{"vocab_size": 2048, "rope_base": 189000.0, "attn_scale": 0.177, "init_std_up": 0.0344, "lr": 0.00734, "warmup_steps": 0, "train_tokens": 263100000}
Each number is 128 + 32 x the weight over its row's rms, rounded and kept within 0 to 255. Layers, rows and columns count from 0. The size above them is the row's rms in percent of the matrix's.

# layer 5 MLP gate, 704x256, rms 0.0849, rows 658-675, columns 128-255
size [ 99 102 101  95  96 102 100  98 103 103 101 103 103  96  95  99  96 101]
[[138 139 174 143 126 151 133 128 144 157 161 145 141 115 133 176 119 139 104 132 133 123 186  92 130 151 156  98 107 176 102 177  95 118 135  81  87  87 141 147  74  55  66 167 105 146  94 140 130  85 140 134 128 205 144 177 172 187 120 101 159 145 106 126 118 125 202  85  90  97  96  82  94 101  82 169 130 100 103 165 167 119 169 174 122 158 137 138 170 103 126 114 147 139 128 157  79 122  52 145 164 170 100 109 146 167 161 103 111  73 115 119 140  32 111 131 140 131 188 144 141 150 131 134 166 128 139 121]
 [142 147  60  73 111 113 154 164 119 120 133 147 110 125 158 172 150 109 170 123 134 115 116 197  71 143 102 101 148 157 118 175 107 105 144 117 112  98 129 105 167 116 153  72 124 120 150 114 144 122 103 169 122  74 112  67 114 148 148  69 165 124 182 142  97 180 104 112  96 123 147 149 126  96 155  84 170 124 187 121 173 104  87 188 159  73 162  95 108  92 134 160 125  72 150 173 116 116 103 155 120  80 126 168 144 117  95 104  79 115 121 120 192 142 148 111 146 128 108 124 145 165  95 145 132 151 137 111]
 [168 113  67 132  82 108 182 133 134 136 133 145 129 178 110  97 145 118 144 158 160 100 162 163 170  91 118 118  76 130 115 141  79 134  98 144 167 136 187  89 141  67 160 130 141 108 149 115 132  96 115 167 115 103 108  83 137 154 116 135 119 171 144 153 139  82 128 140 192 117 182 143 113 150 135  77 132  87  86 126  81 142  64 116 122 180 126 140  96 151 120 200 145 178 190 112  83 144 111 121  98 128 105  95 102 138  92 123 143 146 134  94 110 125  88 150 134  62 116 110 196 129 117 138 133 165 140 125]
 [ 97  99 111 154  58 137 149 166 164 120 154 125 167 159 123 151  56 132  96 145 142 113 168  95 201 120  75 148 170 141 132 187  99 129 135 138 133  72  57 207 174 127  72 139 122  97 179 157 160 151 145 155  89 143 118 115 125 126  58  84 138 141 174 152  62 139 120  81 106  75 146 113 185 176  87  93 117 118 113 167 140 130 136 112 121 163 124 123 143 125 154 156 166 102 231 101 122 111 129 115  79 168 175  62 108 126 112 111 141  91  86 114  62 127 105 134 123 150  40 135 140  97 115 178 156 174  83 184]
 [129  79  84 126 179 241 100 148 131 162 138 125 120  92 121 148 136  82 151 144 124 130 131 161 136 187 199  93  89 128 123 125 113 135 166 122 163 143  79  82 157 170 109 152 149  89 107 154 149 173 114 199  98 101 148  78 123 168 144 165 176 136 165 150 128 124  93  91 124 112 148  96 107 133 142 152  76 116 106 166 110 132  85 100 136 113 123  96 122 111 162 131  96 126 106  88 141 172 118 178 132 114 131 177 152 133  88 118 113 128  89  90 126 122 130 118 101 105 123 109 158 151 102  90 133  94 108 139]
 [125 103 120 119 115 129 162 116 137 153  93 103  77 125 147  78  79 163 114 126  84 189 107 130 153 113 148 106 136 128  79 176 103 119 186 124 138 158  98 148  67 128  89 223 142 104 172 153 110 174 146 117 122 136 127  90  82 132 127 117 182 172 133  67 209  96 116 102 100 160 112 139 102  54  88  86 187  61 133 179  96 111 136  93 169  79 127 104 146 144 145 108 147 175  97 152  96 149 163 137 102 173 164  99 149 143 180  97 152 141 129 129 117 120  98 140 140  88 111  88 124 178 135 143 151  95  89 180]
 [138 111 131 115  96 169  83 134  58 120 130 144 167 177 112 163  80 138 108  54  83 144  97 178 109 118  79 111 130 119 111  85 155 137 180 144 126 159 115  86 148  91  94 143 115 104 170 101 142 113 168  97  91 138 111 108 226 106 138 137 128  91  87 133 154  98  89 109 200 116 142 209 135 109 119 165 135  84 192 111  91 101 179 112  98 154  98 191 152 179 148 157  95 112 161 170 141 118  86 158 126  95 106  70 147 167 141  89 146 154 154 149 136 144 127 141  77 179 174 116 142 107 132 153 182 108 115 145]
 [ 97 128 134  50  92 114 123  58 106 133 123 120 117 165  81 113 101 155 116 108 138 108 130  59 117 141 136  57 159 151 140 129  81 177 122 110 115 134 116  81  67 164 187 136 157 100 135 143 156 106 118 177 100 157 146 115 194 125 108 137 171 116 189 116 113 133 163  87  75 163  93  62 102 131 135  87  95 110 124 167 120 121 152 126 143 176  85 108 126 149  76 134 139 116 173 160 126 142 147 142  63 132 119  47 123 150 158 159  67  91 135  89 108 165 116 106  91 125 148 155 150 138 127 160  97 112  67 111]
 [ 76  75 124 117 161 155 153 117 154 118 107 113 149  79 107 158 119 123 152 104 164  80 116 122  97 169 140  78 132 116 137 144 157 131 159  94 154  65  55 157 122 136  98 139  93 102 116 120 140 115 105 116 221 141 179 135  58 106 151  95 124 153 107 143 104 125 107 124 154 138 118 118 142  69 132 143 168 150  92 151 104 139 128 140  72 140  81 128  81 102 144 174 111 130 146 211  86 176 208 119 162 138  89  82  58 156  92 141 149  87  83 127 156  70  69 146 163 188 145  69  87 167 106 118 126 129 145 116]
 [182  98 123 109 116 101 152  55 131 162 138 153 116  77 107 117 120 140 151 133 130 127 164 122 191  92  85 111 191 189  94  98 116 167 130 125  75 120 113 159  89 123 143 103 162 126 171 133  89  95 139  90 108 171 129 187 160 203 155  86 138  81  87 193 154 103 147 119 110 174 140 143 130 123 130 139 129 147  85 157 170 144 143  53  80 111 148 149  64  62 167 153  83 122 136  92 112 147  92 133 104 157 117  95  70 143 136 143  78 100 113 147 131 122 109 165 118  79 175 144 121 116 134 122 133  76 111 169]
 [145 121 161  36 141 184 153  23 107 142 104  99  95 153 174 109 133 136  98 167 122 169  78 161  99 176 156 162 129 115 176 103 134 131 155 104  77 133 158 143 133 147 160  91 105 160 180 133  78  91 123 173 131 134 123  77 139 169 163 167 176  79 163 160 175 158 135 160 144 165 127 131 112 116  87 115 106  91 138 119 143  94 158  98  76 127 169 113 162 123  64 153 156 145 138 133 109 170 163 129 119 126  86  38 134  64 102 109 117 123 148 107 152 114 124 176 116 112 131 144  70 104  72 115 122 181 127 149]
 [162  80 170 122 129 118 152  91 102 112 146 178 133 152 183  94 121 135  97 179 123 151 102 147 179 143 151 158 128 114 131 133 113  71 137 133 184  75  89 146  88 126 172 125  82 196 127 154 132 114 170 132  90 116  98 119 118 109 195 126 172 182  87 139 116 143 140 167 163  83 113 107 131 209  89  42 132 125 134 198 141 104 112 175 114 100 149  73 130  92 127 133  65 159 172 110 123 110 119 145  80 107 135 142 148 177 138  85 130 122 109 123 143 148 103 191 166 136  58 136 128 154 187 137 126 180 121 134]
 [158 137 131 154 124 166 140 163 133 116 148 132 187 101 187 180 129  89 137 174 162 123 159 108 126 152 171 123  95 104 146  89 117  42  88 123  89 175 190  90  75 132 118 109 148  91 115 116 208  47 142 165 123 154  93 143 111 156  92 138 151 133 111 138  93 187  72 132  86 179 148 122 160 114 145  95 147  77 198  78 166 111  83 136  97  52 117 106 121 106  75 117  48 147 154 133  84  93 151 151  87 146 175 115 150  97 151 132 135 142  99 147 138 140 111 134 103 120 127 105  96 121 156 114 123 127 106 112]
 [176 122 138 194 140 128 140 130 162  93 147 159  91  97  99 138  81 171 120 155 123 128 122 117  84 193 133  91 111 137 134 111 145 145  64 173 135  93 148  92 159  84 103 115 176 122 167 126 206 151 196 125 126  40  76  99 141 111 135 173 147 168 146 105  97 110 102 118 160 117 146  98  97 109 135 105 127  85 159 174 125 103 112 101 130 115 152 141 143 137 152 150 150 112 120 159 144 173 119 132 131 136 109  94 188 169 139 173 135 124 132 126  87 134 173 150 134 129 139 160 129 106 106 130 166 128 118  81]
 [180 171 170 134 156 185 149 135 186  98 104 110  97 145 167 100 131 142 177 107  89 123 150 140 135 189  97 192 105  92 170 157 197 184 138 149  96 130 138 101 164  87 136 112  82 143 155 121  94 178 175 101 116 143 116 105  98 127  90  91 105  50 134 119 143  99 158 156 127 115 139  91 135 152 123 102 116  82 188 117 132 152  99 151 151 120 122 108 108  92  94 110  93 125 124 183 206 131 171 142 170 143 136  98 128 171  93 104 166 101 172 160 131  48 110 140 140 151  64  87 168 146  63 141 152 103 118  94]
 [101 111 151 135 158 150 199 127 100 144 112 146 132 129  71 143 144  77  93 121 179 149  83 145 120 201 173  87 165  76 176 142 133 122 120 142 138 117 132 147 118 109 150 212 104 108 131 186 200  90 103 150 115 124 167 151 196 140 157 116 112  84 118 116 130  92 100 145 100 154 155 128 105 167 142 113 103 146 145 113 169 122 115 127 143  99 166  92  72 128 124 208 126  78 138  82 128 125 170 154 152 104 156 175  99 202  97 170 104 125 203 140 176 131 211 145 133  89 136  89  84 148 143 143 119 106  88 135]
 [173 133 171 175 154  68 125 169 174 112 113 171  67 138 128 168 146 113 151 115 135 138 180  89 196  98 153  85 151  59 160 123 122 138 129 168  92 101 150  98 128 168 103  94 108 161 105 109 122 181 140 117  88  69 181 219 159 150 106 176 146 101 167 166 149 165 108 109 135 137 125  84 164 135 123 198 110 154  74 155 112 147 137 162 114 125 104 108 160 124 144 144  72 145 115 189 174 103 131 150 152 105 184 153 132  82 129 134 158 127  96 100 145 124 153 132 117 135 141 110  85 163 109 137 149 131 133 132]
 [109  92 166 125 123 120 134 105 120 102 145  89 117 111 100 157 126  96 101 147  87 161  79 154  81 167 130 123 135 179  70  99 147 127 113 152 124 133 101 119  51  94 173 143  79 188  78 127 180 157 119 155 120 125 118 140 161 131 165 154 102  61  82  84 112 136  98 106 202 128  85 140 102 117  49  86 181  78 133 188  68 157  94 145 153  99 120 120 132 157  57 150 157 134 155 125 114 158  83 141 112 131 145 132 150 128 152 100 137 134 172 157  64 120 136 100  97 199 144 117 139 153 216 125  89 164 146 103]]
# layer 5 MLP up, 704x256, rms 0.0878, rows 658-675, columns 128-255
size [107  99 101  90  99 103 100 108 102 104 101 105  97  96  96  97  94 106]
[[138 157 169 108  87 133  70 133 145 158  95 109 179 166 105 110 120 164  61 103 145 161 135  96  89 128  91 136  60 133 108 155 113 126 143 161 147 128 101 135 117 112 154  85 156  97 165  74  94 132 142  70 152  89 129  38 106 103 136 169 157 169 157 163 136 125 145 104 163 105 142  96 121 102 175 166 140 172 114 130 122 131  93  87 171  82 113 145  67 114 155 165  80  81 156 159 111 147 115 158 106  88  82 141  95  89 136 151  89 186 141 120 114 173 140 161  80 107 100 160 136 161 153 111  87 125 104 172]
 [114 166  65 115 125 149 147 165 160 150 131  85 126 125 182 109 113 134 173 108 135 147 125 111  90 159 154 200 183 126 110 180 155 141 179 110 119 105 118 121 182 119 147 172 138 126 100 100  95 175 123 102 152 149  76  86 158 104 192 128 101 130  85 138 133 183 130  90 155 143  69 147  94  93  84 144 139 147  83 129 152 133 121  74 144 106 112 129 105  51 159 141 140 104 132 168 106 104 177 134  99 113 158  80 150 135 141  93 132 147 157 159 122  96 143 175 116 159 197  95 175  92 193 145 135  81  88 123]
 [145 130 218 145  93 149 160 169 128 144 134 169 148 151 135 151 131  83 119 134 112 127 133  72 138  72 207  69 166  99 183  78 106 170 129 145 126 128  57 120 122 130 119 151 108  85 128 136 122  57 122 162 118 148 124  73 134 167 152 109 163 105 107 145 208 188  89 174  72 105 121 149 107  75 146 125 111 161 114 189 128 141 120 125 162  47  91 178  90 106 163 114  74 145 135 122 106 135 134 133 137 107 156 124 102 121 149  44 129 131 142 165 124 173 115 103 157 125 203 161 105 192 145 162 155 143 151  75]
 [124 146 107  75 116 119 178 115 108 120 139 140 129 145  97 137 166 152 158 118 107 117  56 142  56 155 163 160 143 137 180 118 186 116 161 122 128  84 149 103 120 130 139 156 188 145 110 169 129 130 134 176 151 136 105 124 155 115  68 116  92 129 144 102 124  78 116 124 145 153 126 187  73 125 172 181 130 144 124  88  93 113 139 166  56  64 135 127 175 114  92 141 123  73  62 104 154 165 178 167  66 125 107 116 151 155 148 112 168 100 126 122 110 105 154 167 131 105 173 160 141 118 147 164  80  90 147  86]
 [151 135 144 127 117  84 153  81  89 148 140 139 159 121 102 151 143 155 116 144 136 137  89 161 138 120  83 144 138 125 116 133 124  98  98 128 153 106 111 107 147  90 154 151 144 154 131 142 126 195 140 109 125 143 124 151  91 100 164 101 142 115 143 120 127 139 151 145 114 167 145 116 120  90 101 108 102  72 134  90 133 143 120 151  62 102 165 141 146 105  62 102 105 134 138 140 120  62  92  53  62  84 116  77 119 175 119 200  92  91 160 119 147 116 145 127 147 129  94 168 134 183 114 169 104 164 105 186]
 [140 141  99 168 142 109 123 109 186  94 109 163 132  98 184 153 139 126  79 136 151 122 138  94  95 137  93 102  93  94 139 102 166  95 137 186 119  96 156  88 187 173 167 139  81 102  86 102 106 172 126 205 165 107 137 169 133  83 153 126 154 107 112 116 119 125 158 166 154 178 109 137 158 129 140 138 128 134 123 108 135 145 143 139 115  94 125 118 127 112 105 154  73 125 142  82 107 102 121  94 155 146  95 159  89 168 120 146  91 154 141 166 127 111  82 152 132  85 133 155 112 177  68 110  78 132 120 115]
 [123 155  47 151 141  87 144 175 158 139 126 191 173  42 109 134 127 142 155 147 119 164 161 100 112 159 106 121 112 187  94 158 107 117  84 121 134 134  85  56  80 126  90  77  98  69 135  79 125  90 148  95 121 146  53 108 132  87 127 132 151 118 139 131 114 165 124 130 137  95 112 101 151 159 139  98  89 138  95 117 127 119  91 170 113  68 136 128  97  83 112  85 140 150 150 130 123 211 181 177 142 207 176  67  87 158 182 128 102 109 112 144 124 118 143 120  91 139 132 136 168 132 104 136 144 155 114  95]
 [ 60 113 147 124 151 123 195  93 175 155 161 164 127 151 107  96 144 145 184 140 106 114 177  83  72 129 135  79 110 117 160 174 103 135 146 150 153  76 162  77 116 126 207 177 125  89 126 126 105  64 142 179  61 116 151 153 143 116 157 150 132 152 148 109 129 136  93  82 158 172  72 130 183 175 108  94 144 117 145 122 157 146 115 135 165 103 138 114 155 158 111 135 107 116 113 122  98 183 174 118  78 120 126 112 153 104 150 172  92 206 165  81 164 124 129  98 124 159 130 150 101 113 118  87  75 111 115 109]
 [123  85 115 135 120 157 150 106 174  73 143 143  83  94 101 131 118 110  85 134 156 112  66 118 160 101 167 138 126 121 173  75 121 166 143  95 101  89 100 137  82  89 179 193 143 126 144 137 101 103 103 109 132  86 110 194 132 158 173 147 115 158  75  70 144 107 100 208 124 122 118 127 117 101  82 131 119 144 124 150 130 108  63 129  86 172  83 146 103  96 137 136 117  96 154  54  85 173 134 127 122 176 111 173 121 121 120  94 125 148 124  83 101 178  91 123 145 128 114 118  84 141  96 105 158 122 163 155]
 [143 107 149 140 125 168 228 114 108  89 110 152 121  85 112 152 118 170 139 148 117 144 147 158 185 119 151  91  45 123 107 172 137  96 131  84 105 130 133 134 128 142 136 133 148 109 137 149 107 122 109 147 138  72 144  59 121 169 102 138 147  88 108 185 120 154  99  99  44  85 140 146 164 134 117  99  97 178 142 137 137 132 114 113 101 184 116 126 101 136 188 154 147 134 181 130 162  75 148 141 141 137 131  87 120 187 137 171 159 116 132 128 147 131 138 190 116 172  91 151 109 194 151 113  79  94 126 148]
 [161 102 150 171 146 179 139  85  75  97 153 113 164  98 172 162 111 112 117 144 187 120 127 173 128 100 175 164 159 117 125 111  81 179  96 104 117 157  56 181 115 158 141 106 114 107 118 116  61 112 140 103 112  76 137 133 148 167 106 143 103  90 148 110 128 113 160 104 120 117  64 152 128 143 103 118 137 119 110  89 160  61 117 124 106 101 167  85 161 147  76 140  79  66 101  62 164 148 110 140 150 189 112  70 107 125  69 138  91  74 119 138 153 151 113 132 138 101 147 108 105 123  86 167 159 107 121 104]
 [105  93 145 150  61 129  73 129 145  62 135 127 149 140 154 112 150 126 142 182  82 141  90 136  92 138 190 101 126 176 153 171 133  90 132 133 146 110  48 186 157 122 190 126  76  73 139 107  67 158 132 169 127 175 117 148 142 128 140 184  68 147 126 109 145 123 148 110 124   4 132  98 159 134 138 170  94 129 134 156 122  87 138 183 198 124 135  88 102 154 131 137 102 146 108  98 136  86 166 113 131  77 108 147 143 161 168  80 108 142 107  93 151 165 111 141 128 132 104 130  80 130 111 151 117 125  82 162]
 [143 112 150 107 124  70 113 156 127  68  96  62 118 101  91 113  63 128 105 101  74 165 119  84 153 120 146  64 169 176 168  87 127  95 141 125  68 111 157 143 130 134 139 108  84 190 136 161 105 110 101 142 101 123 113 129 130 153 139 162 163 129  93  96  94  65 194 174 184 122 101 190 138 135 124  86  81 128 138 150 138 180  78 122 118 119 121 178 101 178 103 155 141  74 153 127 169 166 120 104 141 124 121 174 193 130 182 156 171 149 113 155 142 172 105 149  91 177 169 164 133 164  68 155 145 121 103 146]
 [119  99 140  78 146 124 124 147  88 104  78 156 109 141 119  78 216 169  25  65 126 141  89 174  95 115 135 124 136  87 168 113 134 130 129 124 162 101 113  98 130 119 162 105  86 145 168  88 120 138 136 189 100 174  99 116 119 142 181 126 122 178 114 160 136 115 142 125 185  81  90 132 128  78 217 138 127 114 154  86 190 169 106 162 156  92 163 155  81 122 114  93 150 165 162  99 120 119 156  71 185 172 177 115 107 116 122 131 160  95  95 160 129 207 128  99 140 177 101 107 155 155  89  90 114 174 172 116]
 [120 176 141  81 104 133 140 129 158 120 170 137  49 129  97 102 180 188 122 112 110 155 142 111 106 131 108 194 133 151 118 125  78 103 125 124  71 107 134 127 110 150 134  98 127 146 181 123 109 114 133  64  91  86 119  93 129 146 137 102 109 153 165 157  78 152 152 127 119 135  43 103 134  92 123 130 137 114 139 140 162 145 120  99  88 118 144 101 102 150  87  56 128 130  67 104 127 132 127 126 127 142 142 100  88 170  83  81 231 142 224  92 161 156 159 156 129 129 120 114 102 121 162  99 129 122 115 170]
 [126 117  92 141 170 161 156 135  85 111 103 130 160 145 143 161 130 126 117 147 124 133 131  77 148 128  87 151  79 162 165 119 206 137 140 133 141 148  92 142 101 180  88  81  83 126 220 170 162 136 137 148 110 138 124 131  70 125 155 139 125 157  52 199 165  92 140 139 147 138  60 135 138 113 157 119 171 144  99 106  67 221 101 161 190 155 139 132 155 133 127 102 138 116 169 113 113 113 131 120 195 157  93 112 107 135 174 126  96  98  98 158 127 135 153 131 132  83 118  98 192 152 121 110 102 115 196 122]
 [ 92 131 101 127 178 150  80 120 119 125 141 167 157 120 121 108 203 133 111 181 145 104  94 147 145 129 159 129  78 126 137 118  67 188  99 102 170 141 131 166 132 162 118 139  82 156 160 161 165 142  90 128 162 138  87 126 124  91 146 113 135  95 185 106 126 104 137 106 118  48  76 130 167  42  81 126 137 166  91 128 184 101 115 147 101 125  80 114 125 118 139 187 133 151 168 180 184 135 122 110  94 131 127  88 161 141 136  95  85  73 153  87 139 138  49 112  81 144 169 190 144  99 160 118 133 122 104 123]
 [107 105 194 152 155  65 146 128 124 134 143 129  99 115  93 139 114 127 126 141 177 125 122 179 131 160 192 161 149 130 208 118 115 158 119 113 108 172  66 186 113  72 137 173 107 159  91 142 102 142 146 148 110 115 151 148  92 119 134 117 179 113 134  80 155 122 167 153 101  94 169 180 140 115 124  83 165 133  85 159 164 128 105 104 106 197 156  99 104 156  13 161 119 122 133  89 127 173  86  85  68 171 116 130  79 113  69  91 124  79 128 130 136 113 166  91  73 112 138 135 157 185 209  96 141 137 164 106]]
# layer 5 MLP down (transposed), 704x256, rms 0.0474, rows 658-675, columns 128-255
size [107 102 103  91  89 101 101 102 102 106 100  99  98 101  98  97  95 104]
[[178 129  94 107  90  84  59 143 135 131 161  93 157 124 145 161 103 131 112  92 111 122 133  94 101  79 154 147 113 173 194 144 103 140 123 104 133 136 120  78 158 179 113 107 113 152  95 123  99 181  76 122 108 132 136  91 124 155 100 130 113 113 100 119 143 124 118 144 177  86  94 148 118 153 145 133 114 140 134 149 101 111 133  68 112 138 142 193 122 101 163 153 120 108  98 134 155 150 129 119 120  92  87 141 115  79 139 155 191 157 181 145 170 187 200 115 125 155 169 129 142 138 155 112  38 204 133 141]
 [143 150  53 113 177 160 170 171 148 116  65 125 157 167 153 125 134 156 115 100 146 154 130 144 149 204 138 178 121 102  80 135  99 146 184 103 158  85 146 125 144 112 123 103 139 141 126 136 105 101 122 134 174 138 121 138 105 108 139  96 162 155 169 188  55 137 102 142 160 177  93 162 117  74 188 176 105  97 121 115 170  87 129 134 149  90 148 105 138  86 156 145 127 133 159 119 120  72 132  85 139  73 171 136 107 124 136 131 138 146 178 153 145 100 156 137 118 146 111  96 143  56 180 153 177 150 172  77]
 [125 140 100 114 128 126 127 205 150  76 112 127 161 102 125 112 107 167  74 164 119 136 138 180 171  93 163  52 104 115 114 108 143 168 136 134  82 146  61  49 141 144 152 133 122 148 154 178  83 109 123 101 134  72 141 150 158 138 180 112 125 134  39 125 124 109 122 135 168  95 101 125 164 190 163 112 110 163 170 157  29 136 133 110 191 147 105  81 108 128 123 146 122 168 145 124 110 102 202  86 120  95 126 177 122 151 100 144 120 112 155 156 100 116 125 136 108 158 141 170  51 209 139 170 145 147 125 152]
 [151 122 121 177 125 147 124 102  96  90 167  79 132  95 123 127  87 114  67  99 182 134 159 145 117 138 130 130  68 158 156 131 152 163 197 104 127  85 156 125 106 129 182 118 118  87 134 105 102  95  78  60 176 107  78  89 110 147 150 114  66 147 142 157  95 178 137 156  60 131 138  94 123 108 102 132  98 169 176 106 119  91 111 112 115 137 113 134 104 115 140 141 156 144 128  92 164 137  90 114  99 190 113 130  60  67 133 149 126 146  62 117 107 122 146 130 119 160 183 110  80 106 113 151  92 104 148 105]
 [ 60 146 115 152 101 138 169 133 125 113 150  88 184 151 124 177 145  97  73 161 120 158 153 108 114 105 124  79 126 120 110 155 141 130 111  73 105  71 111 140 197  99  86 164 121 222 117 121 150 104 144 198 155  89 155 171  83 141 126 149 100 125 128  97 125 128 135 120 143 103 102 104 102 112 145 101 171 142 161 129 155 150  64 155 170 121  76 152 161 115 125 163 120 100 139  91 129 152 115 132 118 163 134  86  98 236 136 111 114  94  81 124 164 170 119 131 138 136 109  59 137  99  91 120 136 105 137 187]
 [144 143 142 105  93 159 105 155 113 102 120 171 125  54 111 112 112 142 167 114  81  70 181 118 147 125 163 154 167 170 135 102 171 114 125 108  81 120 133 116 167 129 127 146 100 151 149 173 115 127  88  93 161 165 113 129  68 118 134 164 129 165 124 157 117 101 139 121 122  43 133 181 107 131 123  21 114  72 164 128 129 129 148 136 178 154  69 126 153  62 187 100 131 112 196  77 163 118 181 162 122 131  54 122 164 159 168 117 165 108 155 153  93 160 128 122 148 151  85 116 132  57 147  67 161 159 112 116]
 [196 147  87 185 114 111  80 138 157 111 155 110 169 106 136 103  95 116 167  77 145 159 118  98  50 142 139 136 129 128 163 168  97 130 133  97 105 138 166 115  99 154 153  42 123 112 117 132  68 114 127 145 164 120  96 108 175 110  72 119 136  99 112  94 117 142 167 141 154  77 178  84 113 149 160 166  83 155 155 115 176 170 100  89 173 149 171  44 148  92 124 117 142 139 128  87 135 130 115 152 101 178 172 148 153 165 147  97 112  91 159 119 112  88 113 123 142 138 141 169 138 172  72 100  82 132 150 148]
 [132 150 133 135 147 114 128 146 160 147 160 123 187 137 172 149 130 159  85  95 143 146 125 111  71 124 152  77  89 170 114 114  94 119 105 149  83 108 131 142 140 114 121 139 182  87 111 120  99 100 186 155 110 134 136 139 105 109 107  74  71  84 144 108 144 172 103  80 172 143 114  80 115  80 116 119  98 139 147 212 125 154 133 139 158 122 116  95 108 234  65  95 128 125 130 128  54 185 155  93  71 127 130 112 155 140 140 127 148 171 158 106 148  64 117 124 161 113  25 116 140  62 117 128 180 141 113 149]
 [128 120  98  96 104 159 136 104 155 177 112 118 120  86 135 202 167 109  69  99 171 130 131 152 111 119 155 120 149  96  81  87 142 136 162 108 119 136 150 114 136 137 143 185 171 133 137  60 121  95 152 124 165 100 115 213 114  96 140  82 182 168 126 147 130 187  82 107 117 145 119 139 105 143 160 113 113 114  75 169 113  73 142 132  46 103  70 164 165 162 108 114 129 161 129 109 120 124 143  96  99 106 153 103  88 140 128 159 165 102  55 145 105 130 132 112 153 169  87 142 110  78 125 100 172 111 155 127]
 [103  78 124 110 128 123 151 121 136 155 147 192 124  93 137 106  69 122 142 127 209 134 163 130 120  90  68 117 119  77 133 136  97 119 113 113 140  74 122  98 101 126 132  85 185 108 200 153 193  52 181 131 245 106 116 150 128 146 114 120 166 128 142 255 151  98 140  70 139 153  84 157 161 121 134 135 160 101 110 181 155  61 150 125 108 147 111 133  89 131 117 154 110 125 107 146 137  86 170 172  84 167 165  70  91 162  92  70  81 103  97 156 133 169 130 118 118 110 125 134 130 131 165 104  85 153  98 121]
 [141 109 106 124  77  89 106 142 144 121 162 157 101 131 149  99 110 102 172 210 163  76 101 204 160 207  88 163 103  68 146 186 106  87  73 153 135 142 127 146  65  96 106 150  75 119 171 120 128 115 126 134 139 206 127 148  51 119 116 162 131  91 110 100 120 146 136 125 150 108  82 107 118 172 101 125 154 192 108 100 155 129 109 113 143 106  63 196 135 168 132 123 185 133 144  98 157 104 138 110 163 117 101 100 139 163 133 151 103 158  94 122 166 115 143 169 123 111 167 147 133 141 140 157 181 138 162 151]
 [170 135 155 108  88 141 141 181 120  67 161 146 127 128 199  68 163 155 154 143 129 133  86 116 136 166 149 109 113 112 147  92 106 158  92 138 130 116 110 165 154 107 153 125 155 153 125  69 109 148 110 146 144 124 113 183 158 132 135 112 121 176  89 143 143  76 167 179 122 103  80 167 154 172  96 110 122 123 184 136  42 130 129 191 132 189 146 149 117 121 102  87 129 112 138 106 145  56 145 116 175 130 167 147 116 130 146  94  99 134 137  95 170 164 153 107  50 161 159 136 166 115 175 166  55 149 112 152]
 [153  64  84  73 111 119  86 141 155 128  63 116  88 109 148  81 205 116 184 156 175 194 147  86 112 140 145  91 100 116 197 181 128 105 126 104 172 168 115 161 180 159 132 111 146 187 187  84  94 140  88  99 155 107 168 137 136 112 143 170 160 117 101  97 113 217  41 143 109 175 105 176  99  90  99 117 160 107 147 158 141  85 147 162 150 150 126 160 137 136  99 152  96  86 112 168 110 115  93 118 166 160 157 126 127 122 131  92 141  82 202 106  66 146  77 196  86 170 107 140 165 182 146 130 144 161  84 116]
 [185 111 135  98 113  84 143 103  85 176  91  89 127 103 108 108 125 159 138  57 108 168  62 102 119 125 136 167  76 119 147 129 160 114 148 141 112 115 132 149  89 189 100 119 118 116 108 115 109 113 148 147  45 184 114  91 163 138 158 157 131 150  34  96 172 219 137 112 128 125  60 122 114 101  92 194 103 113 135 107 141 123 130 127 138 170 146 112  82 189 171 139 124 135 145 131  53  68 135 106 155 110 165 150 192  98 142  91 147  96 144 105 106 131 154 154 112  93 114 155 114 109 135 156 138 112 156 160]
 [169 138 145 102 134 134 143  63 113 151 103 127 108 137  65  84 164 133 112 146  88 147 115 110 100 134  82 181 132 175 112 166 196  89 189 124 146 142 142 159 104 145  91 184 139 134  67  98  91 118 193 113 141 101 151 149 110 115 113  84 128 122  93 158 205 130 106  94 155  80 161 129 163 155  61  91 136 158 127 158  71 112  91  61 152 110 210  94 101 171 147 162  87  56  97 123 100 164  85  82 115 128 166 135 159 111 117 147 202 135 130 168  43 116  99 166 139 123 136 139 128 177 117 135 108  98 142  66]
 [176  98 145  94  85 165 136 149 110 101  46 127  99 142 112 130 141 155 156 143 107  91 111 145  51 127 105 113  94 106 138  96 158 155 156 140 184 120 145  70 140 124 131 125  68 109 150  68 163 133  89 117  90 170  98 119  39 127 155 215 160  62 141 154  82 136 154  94 129 148 136 197 117 148  98 156 157 171 107  83 148 104 126  72 109 133 152 194  93 132 114 122 152 138 100 130 166  88 166 129 149 103  91 137 122 166 181 132 113 122  92 132 143 136 107 108 122  76 165 101 111 127 169  83 137 158 125 184]
 [133 140  94  80 150 169 153 136  96 143 126  99 192 108 163 164 139 135 115 120 176 130 129 127 117 200 144  95 130  62 109  99 123  93  89 192 143 129 104 123 101 145  97 157 111 159 133 140 139 101 113 136 153 105 116 137 151 102  92  97  81 157 150 142 168 109 146 126 130 115 133 125 123 133  97  98 153 136 161  93 134 192 119 123 140 129  45  99 157 132  76 170 147 170 121 158 152 154 149 146 148 105  87 142 154 142 186 106 218 122 193 157  88  92  74 178 121 138  66  91 146 137 115  81 152 151  81 152]
 [ 90 159 124 158  96 130 196 117 122 154 146 121 137  79 112 108  86 123 120  85 127  84  98 142 134 144 191 106 109 111 144 128  85 146 115 157  51 156 135 166 157 111 116 184 102 178 107 161 154  86 158 124 123 186 133 142 114 164 108 201 149  72 135  92 139  76  83 168 121 155 141 163 134 110 109 102 158 116 108 149  99 125 100 120 119 142  22 180 167 131 107 125 149 114 120  87 138 156 120 113 121 161 203  61  95 113 186  87 122 132 125 104 108 130 189  97 161 138 142 152 157 119 141 112  86 148 167 110]]